Each number is 500 + 50 x the weight over its row's rms, rounded and kept within 0 to 999. Layers, rows and columns count from 0. Numbers have three digits each. The size before them is the row's rms in percent of the matrix's.

# layer 2 MLP up, 192x64, rms 0.165, rows 116-149, columns 0-63
099:496545473547499528425501412433438535504513442520460504529554488521491542487482574448501497579508401367489397480571517547511494625454504416512440451489471470497508443623554540484514465530516487
095:555501455494463591527459493481499444574514586523457524496439443415502535425552419479587522507411480545563456582448469514510507450507549575447469524436541517547588595462486494509514564536595523
101:536505564531501462476510470455512540463572434417446446555483502511502412545517515463540498517469508546541570485513506435534503524487558439494550410476550451487539464537565460663477414356481465
098:618470515514521540567618412449472498450482486564438506419518452500465529431487450495418497430416502450470475493424531536508453430537535497421559578500561426485437467474551440523553507474458503
097:527476542518501552499471556510558540483556603521401497512539476597516447468494437597440480460546508462501519470497491521469429562483529589503525522496387505462459339577455486467565500505463438
102:454520494457487453603532514559515528552460537564481609548542510544507506482484444543498506427423509569552479500519540568577498442550497589477513577546498444506648505484588518533449545509503597
101:533513582529481495503600499442445495454465577421504512398453437505505399366477477543546410504573543549521509477534553500522444570473418546470531506527523576524533522581506537490504496410511478
099:421541543501455535481529489580474560489492485526459524614378508417498422505527569457458504579531451558502526501524479586558479459520487435525522537639418476419540479556475521456478535535501450
089:503515497583450460391503443437496618497540466548462514545410606516533512551396522538533489519549528435480595506528579493487529514541561483504448435528474562507516499533594468505412509581491481
092:507416495588577425417487401494482466458502566506428522480453547514434438513421474522477543532500531393550484510432418453485467516575521460556585467488541457440470489558480553447593509468481456
098:497537398508481468528565533576460532623468535542491506515589461328503528444528553495565508548530607498476475458523525517536494571486487473495471517465510481503556404489432553510451511522566572
092:531439542597511487484515475534489475408510477546533489461559516524441483482370527583424421521428494395519578472508496436485468509513532410459533576388461473487426459514456488495582463480459487
100:475484453382525436481481611495527464550539490479550402589579548518540503520502473511530485532536566567559637533454518537542464526504443528425496567514429513493535483468553494375505493516501452
097:520569401473494475538483581547495569495522475507496492462479522513542456594529493512519475460651510487523499517471579569493444471520499593561526429558469572518516496584438552572480609493593485
098:496479475560473430453473559526500500482515543577521489456451594460520454466455526409505451467576438535496551497515439574490527596478451557453492586628406521498540468605532435422508490500534502
100:571589511416469636562557482438573514516508562441446485534526438466567557599536524572465508497443475488485520481544483507411445496438463531554454538463410536490464533424535481454558527538505524
103:509430542435533452521465440507520561462484410585485437534457398414518547499421518524444535505538606475544461493403456512545370529498484511597515536466517556514550435538485476500478470573518510
101:422504465440446491483476488571554539513445588504575506549429461515514482440519588482515563480526475469490543420481495609552443378482464523573485588562503484528538422557466458511468454540478403
095:527477551516579506483575396498404485459417521515453528438529527489420475543453552460406517459490579471462469480578489521457519528540449511401438564531530531549484438597543428517562491528514418
095:582518442548526563519413523512537520482522508492505516464494381628497556526457536480465574481463551538467476472542501488461503531592621466529504461546502551446502541573555479612603479485490440
102:521530470470517436463493505488416491389418466534556426499524445525488503488515455576415555495558559486502511460533573442486489505499397512536519471453446634535554410580586493551478515502424524
100:540471590568488599532443466428497481498493462561489541465560571470572483436498501498405506393520537461440478507506565520520489499523477525424534492458487567510519676575551487524521535424521489
105:520473520499464422526531557441470465522480450559504558481609466526419557530618436488513479538461524528487441588484546491530605446599543534560520614495424444491463483499510514497547424531437477
105:494469572518440548509402458469470407518485464514543476485415563401469502581562500483442534390494491516467505578490478477369434508440500484397497479489424462503414538504542429508519536457484501
100:483554436481507515542449405488529611524500425538521483531507561563369508463475592454457549507610501441475429521541534472502500505522518486590481457456423490598504469558540477431498549575515479
103:423536510508452509470460477492499548568500425515549480456475534467531460516525582405544603511561420478433606501474491578513497487408475425544462462537512512498579430497522413471376526510442475
096:513518614493517523451567554454527538456433394418514547452525507535431510555608484489516523546419520546561563576547500436566505444493520517596474474467438528527479465470516443431413445534496531
107:466448447548464460511486556552500533387432547481535465521449474518468555523552540521511508528471589458546592461572432391477506472434367508541499482538594545490555425516446496536487423549493496
106:544438535656474558534494469517464437503465572542555431555583443511544439524444443559491540559472569542515476544564489532445554503503573521457541448460575482411545547512534492518554526420532471
105:533486444477450456415484528533578506493541381495498431527546487520501523479403462456475528517500574532470564473543488605531376587563503581467503545493585568509558584473517461517467541483470441
106:450518539525479566481504425540552565549576607473551495525502483500672453571474442464519538425514526488519525517546521504458481560520495464433438635476503513507498609560537501518518537524552474
096:533621447470532521547555458484487452512503448491499418380515624441580395546480453442488582521557526456456485562465552544486452504473421500509500552515497557466516549476491485550557461561464553
097:507543489483462593482495551519603489476492527440518541522528501431422472571475571517531381550525591460597483551545406418518511463455503413465522444507505502541474523389459452481482489427456528
095:474533494507502473423489450444519572517470539503474526453543500563519583540567572456514570562532572508505522593387392503500517468449566509437503418474467495597496404490442442446474549437448508
# layer 2 MLP down (transposed), 192x64, rms 0.159, rows 116-148, columns 0-63
103:545458523549462533384476478479538511511625505381480545489557527519556514437475500442571546458596512455521519438523540501563501505512462587510466491591570440532540422525473501509385517473443523
092:502525496437475464527588571511440483517463511516466455447542502545557484536490478552469539483557514514541553527434465460447470477405404481351443561556469500533506484623487419381525512509501553
096:496487456549463522511504456493513422523493479530515539621520445500481564502486482500505589526519539504468434521532520506347456547486531564517513496545530514425531465420472545470692523524578550
101:461590451448478509482510545567504453533554453471487492559537507477482476527596468531460463453546341499524476613524530515493437451462498380500546579446459501459578558477461460564491540516447447
103:441475550449469483482463486521493461455402489530458484472484537502510453451504472413617536566512473436449539527609475471657523517411453594468484492464551587491528511461540507499423489493485426
104:475525538529472463567446494492474537533519468509602521419504474549435512511529434561486556414513497569416559541484492495526453441511464483459512500462509488546605554481603459531312513442497490
106:480457540497511490440474503352452410437526487481475500497506467525409534423439477378476449486488546503464548583508530461428460476573438456473506469499448508476519517601479496507599480434410465
100:528500485501509470522512522514615563581461527486379491434584508475527508510503494587533536535499463516475535552498495471541497557562418515470477523444447571435450465411643372506481500518453519
094:565516552500504562552431480527564494486486490455550500473539417499445507502483440470513588589375425522446462494492431554321457467521553463460457525437493552476487458502497542553521478488524427
095:504451464517473477460536446547500465498527515477411482397507530512508507486515457684495499476555624546513500408459537396483524504518482570523525457514571456503538363473509495478540443479482515
102:524467537475515548442425531479487518459550551403540479491388561494548561440497405416457532402487483477582452507418465495603497520489458519564427455566478580456476442511475495524422454507474521
101:539479511521496525522513499544581537497497483502551506476530541518532493565449438783426479509557513487471514447529569504583490458545438505451526525477458515467519518519470472520458490537533499
100:529452463509518511426603548505507499484505538533510450499491585520530599496563480525427403503496514595447541515552414515508552421559522657483499484523478440494498530532453497432500558468613488
092:508589507464444521492596557453461436468486497464546476528496462494482614500497574384482571487565487467487520542488555545401439473521506517588569440516412446576416501535492539535585522458510509
103:546515503465482532467505458463454408505455600518523467529457530496601431501513441417503466437458481523493451533519509469308579539518555540404489463532511522570526481467541585433531489509524516
098:494427516462499427553471531566469471447511526531478548534423514522538508532442526497524496491481413453537569515465426562685465521458447489528478543487491448549482480592448510463381503481412448
102:535477552490518469537546475499449473542505471630483522481472465457472492522564475587470519386524503476451535481432456486580418538460353526491518535443481512478503554444572603461531570579494549
102:487505506551566523522611513497504562484516470571500487434538532466427449478466534561521484567427568528467490599526483455447544657486492518469473436390529475530520563478483524505585553531495597
101:383503434431465481485464397451506506473531478491504431508495516520533467542542430531507449506417472499527480447533665470598478495407471433519496527490496442495465523444482589576508571481567467
093:473486536598508458486488404471510524446553527544523559493547466412554367406557562532546528477551429497483486473407448583492548410437498503559524427439470462460526505502505546465482435445479514
098:519465527494516577653532462450484491533566471465473534475508506521459428540441523521579531502536480558483527496461506532562476458478556467454609516503513438547500579515529592471639541555605485
099:570543447508528426529524540550597544564485510433444550499466464530521534533460447447531476593524427448596545465485428568505525467470465526496459574569553463457503381566491429434434551476498502
103:518489478574555431446525535570527483491477473646508575433522562561456501493546487572471451558468486497451442499479500576562507426592522507604468577568484546460491554524571477511589455516475476
100:520338440515570506441438507511460524547547487500482498617504538543503512512443474335524489543530466483518468518429488511593490432489430510544531513487532508435538415539538555461434499523495462
102:526541468528481505529473481466547462538522466535449554553404530450468507500515585483493506530660531413434563518551496439475387552526542457444521379512485482518449520526530473475465539514594418
109:495445498587533473527518531541512453403514510421445543540577485543455530457465503495484472510396511520506423520500533457305557479561561516560435535479569494487460542457516538498539480537589470
094:473479483546485512579558459472533541434504438516547568388436559541483416463559521687509499555480485437514450499478472591530411521456544578543531514553535484486500542534478506530520460526451519
105:584460511492493494491547449474437425460554543519488547589503437545523478530485497474435526530497542511434463556478509532588514580503598410511485527466525416529480626545498580494585573467601523
107:481427438491586545487483439475429474463448438487520462443513567505599519543544390587451421492457507565499585466470535472511606524564410448564434471517542474502487559547525466536493458544488468
106:472429504492441508510470445490503454439591507533509500476486417542468486508492494460465584484532543493520479411544461553545448459462475635415497474550629489523580489537503463579415524533390542
104:433514529448498458426476496457512481502494582521490474564575476432684532550457517422514589517442482525499490570523451449544450525471490549478519562462447505557509591489419458529534498468504403
095:556366486389481523508430566555498553541531542502577476615511512497420533511528633409462431450491485539512454507458490521552473482469520536451506511552456414446476458531448535495530497514438493
093:426545523598423462512498536551580461507475468485530463511514464542529430551479534489436482541507520559494405463408530522499519523474504365416532493470489511526509615500470522431559562464503632
# layer 2 MLP gate, 192x64, rms 0.181, rows 117-149, columns 0-63
092:423590556508468455526620565545572474507468467493456559532605475498467418515530564556514474366475482484471547519498551427511529489533375490464502499534454496530430510482493479542500518532568588
104:464467385493479528549582513540546419458467536558505612516561496467521635471503449520506546541479512527429462495504456531413466539524518631519489547572522586444502551436489538481523512524567518
120:476482520454489515495493484335553470420518441518458506529502413454402551563510513421537563459460406473506456453452487463495490476531562469465419530580487488541451499520536494544523481417484375
094:562436529369465478545428531506530415526510443524400553527582510538566471492602430486535626520531432549468496491541451465533503503536496526475489539396482542436500543453561571499520477508479518
094:509432414496583514557521526591515482511543537428374534541504511448478509461516392522454414525446556495461455477393493577531564476543551504447528569580536467479508513483456547434566484509539548
097:480458454531469505505550442613548469453531487496536455595545486554483503444407509531439462585442450429486476545495414484480510584518486441518460468522598451528519524479648553500526410530492475
097:536428445417477473474476468592427513431496447416581486479467494532441452493428504480599481456482434481551567527492496520441489492473512531516548533541463460437563530591434488481480399392551430
087:408529489481400465430572621525510472513499563510445628441446506473482408470524540500389465474525434618520487505495461458559485456481464482512497559499507523538415494525502456447473551509544542
097:484411460527429435410518481534524481503495458486475521396387503520486459530437579496451486452484469483556516473450552491507527509490498513479566618458526398537477385580514485474539405418466510
106:487534422598432500521517533538547615444586449487505507562566542619513461461466525506519428564586478497495552492513510565506508504512475441455514521476514475555642527488427436545538484555518442
095:545405560608477532442531436513530481410523480494504576531499528544439536469424468523483570595482453482480570458501548479540498466503516476408452549430467389456389492488417479535510512573492498
108:555537466541521408506448477544494612485570560502473524562512459442507484509457521514572473501591502530507500399414547431522421465552569518515565412544624524496566561508519515558552526530530462
090:521424470534555528447436455523546547466554431548443505543507454511482464432527563522384423499480461525519559423552514407486551593466565394484450550457571473479523489462494537522525418560468438
100:526488562415546567563476454458479511478456484456493519521502449565521528467587475524502458504451567510514477525436502470471507406547544566498477568390473456460462576452477474556689526460490454
099:532508485504489558523579515513478517484460538513460587556531438505608481563553430529446554460539491460491430446406440509534482523591507622466467575472568498510478590517547513567505495421401526
098:531479570607450499476470458412495459466473501544527525464463441456516521457451464397513596402442509492404411474425467560397448561490518488514465461430526494431467554512546465559553533493492514
101:445546509447423610531525456447464419492488559463465506497531526441565459571536463509474511464586495505522408472509599566460449441440476532449495579539410537496480582414537514425520518483448553
104:447590477482428418525523474552455531489402438529409532571459476381538555430539489426495487510458458509499434462539607438495566456469469453415525487504428505455557529470570531518520483512525456
100:494472521490521447486450486517510547380536540569514524462489471509508382465506606432558479501621461558453540481411506563539496399517487516579467462422438507524630496482494514527498452513519541
093:553467512533514470450510569508470575508445493507548527534384517436497510464428551362484492572526491446467531479521460458526504468584467457499395524530438511409440539414465445486443481391469540
092:526514604496438515547538500506577445560519510387512573576542453514475501502568511496468438513583590472570561440442453487523426511421446571471470558507440454481479508472520406445478544550509574
096:456465507627603478444452472474475458454563516513410515555591439480540448481532486574477492451469431481401549515390520510491492497435568412533515454443471535494499446453421531569514482465509512
092:445506522447545615548492623537545498572456580519452588448465531533552495506479396563467515474449477489549488515509510569441431523441503539472467614458462504536489547388518575459485531493496517
101:538395568515520523479575462556493556402613501519517462518591553503467524529409509502501487499426505468592427516446518469459640562516472526496498540565487560511494448528508458462574432518536471
107:493507467398437541484537615455508441540446512499478422558483496511492531534614456474452493507511482631482441443560549495549463486516398490501549480540446526484450517380465533566532548514524574
101:565499524451508549494492477416507431589459524349559487506511391451555438491495485511535536457461479448456500504444478445495595575517571505525384537521417444501463504541533437485521466475510426
116:514517554460534504552465470437555530518433539556461666538554528469491495517525437491522448519456406485394412463519558560548526523518526504453493491524512435511544640537521525511530553483588466
100:343434504508514533486516486485451496464437469484494523448482548540579462559468420496506443530457452585479585432482526474517568434494460454485502466540566409509463553481462449551536356521534473
103:522505484521502518466479358580487441399481553462471464471568460516512428391392486482461508504479581499457383560463498457440476555461498590422500529512514504473489522489570515541539500469512416
095:522522480521394437503450558471495456528418439431458503599495434513469487440518517550508438507471469494461520579371498435495520520445508548524506508540616397553467477434482512602549533442486519
115:448558502502523465494539408407448555510454503592411527487534512502576521464511378517507432631509445510475570500483439538530552551464540522524515534494493544507482540439524520519530510491662499
093:521501502417561507496480384456537502461564480531541477538525511480412535446420507493453557518491538411467526459437421529504464593585539467593510472445455494439519454550572562456506415546589523
091:546443549462562513562440510502496519498503636527543578484557530429541567548516431521480550511502539485506493561499537419436496478423496554443491503422540340463501446485482441517565504441504428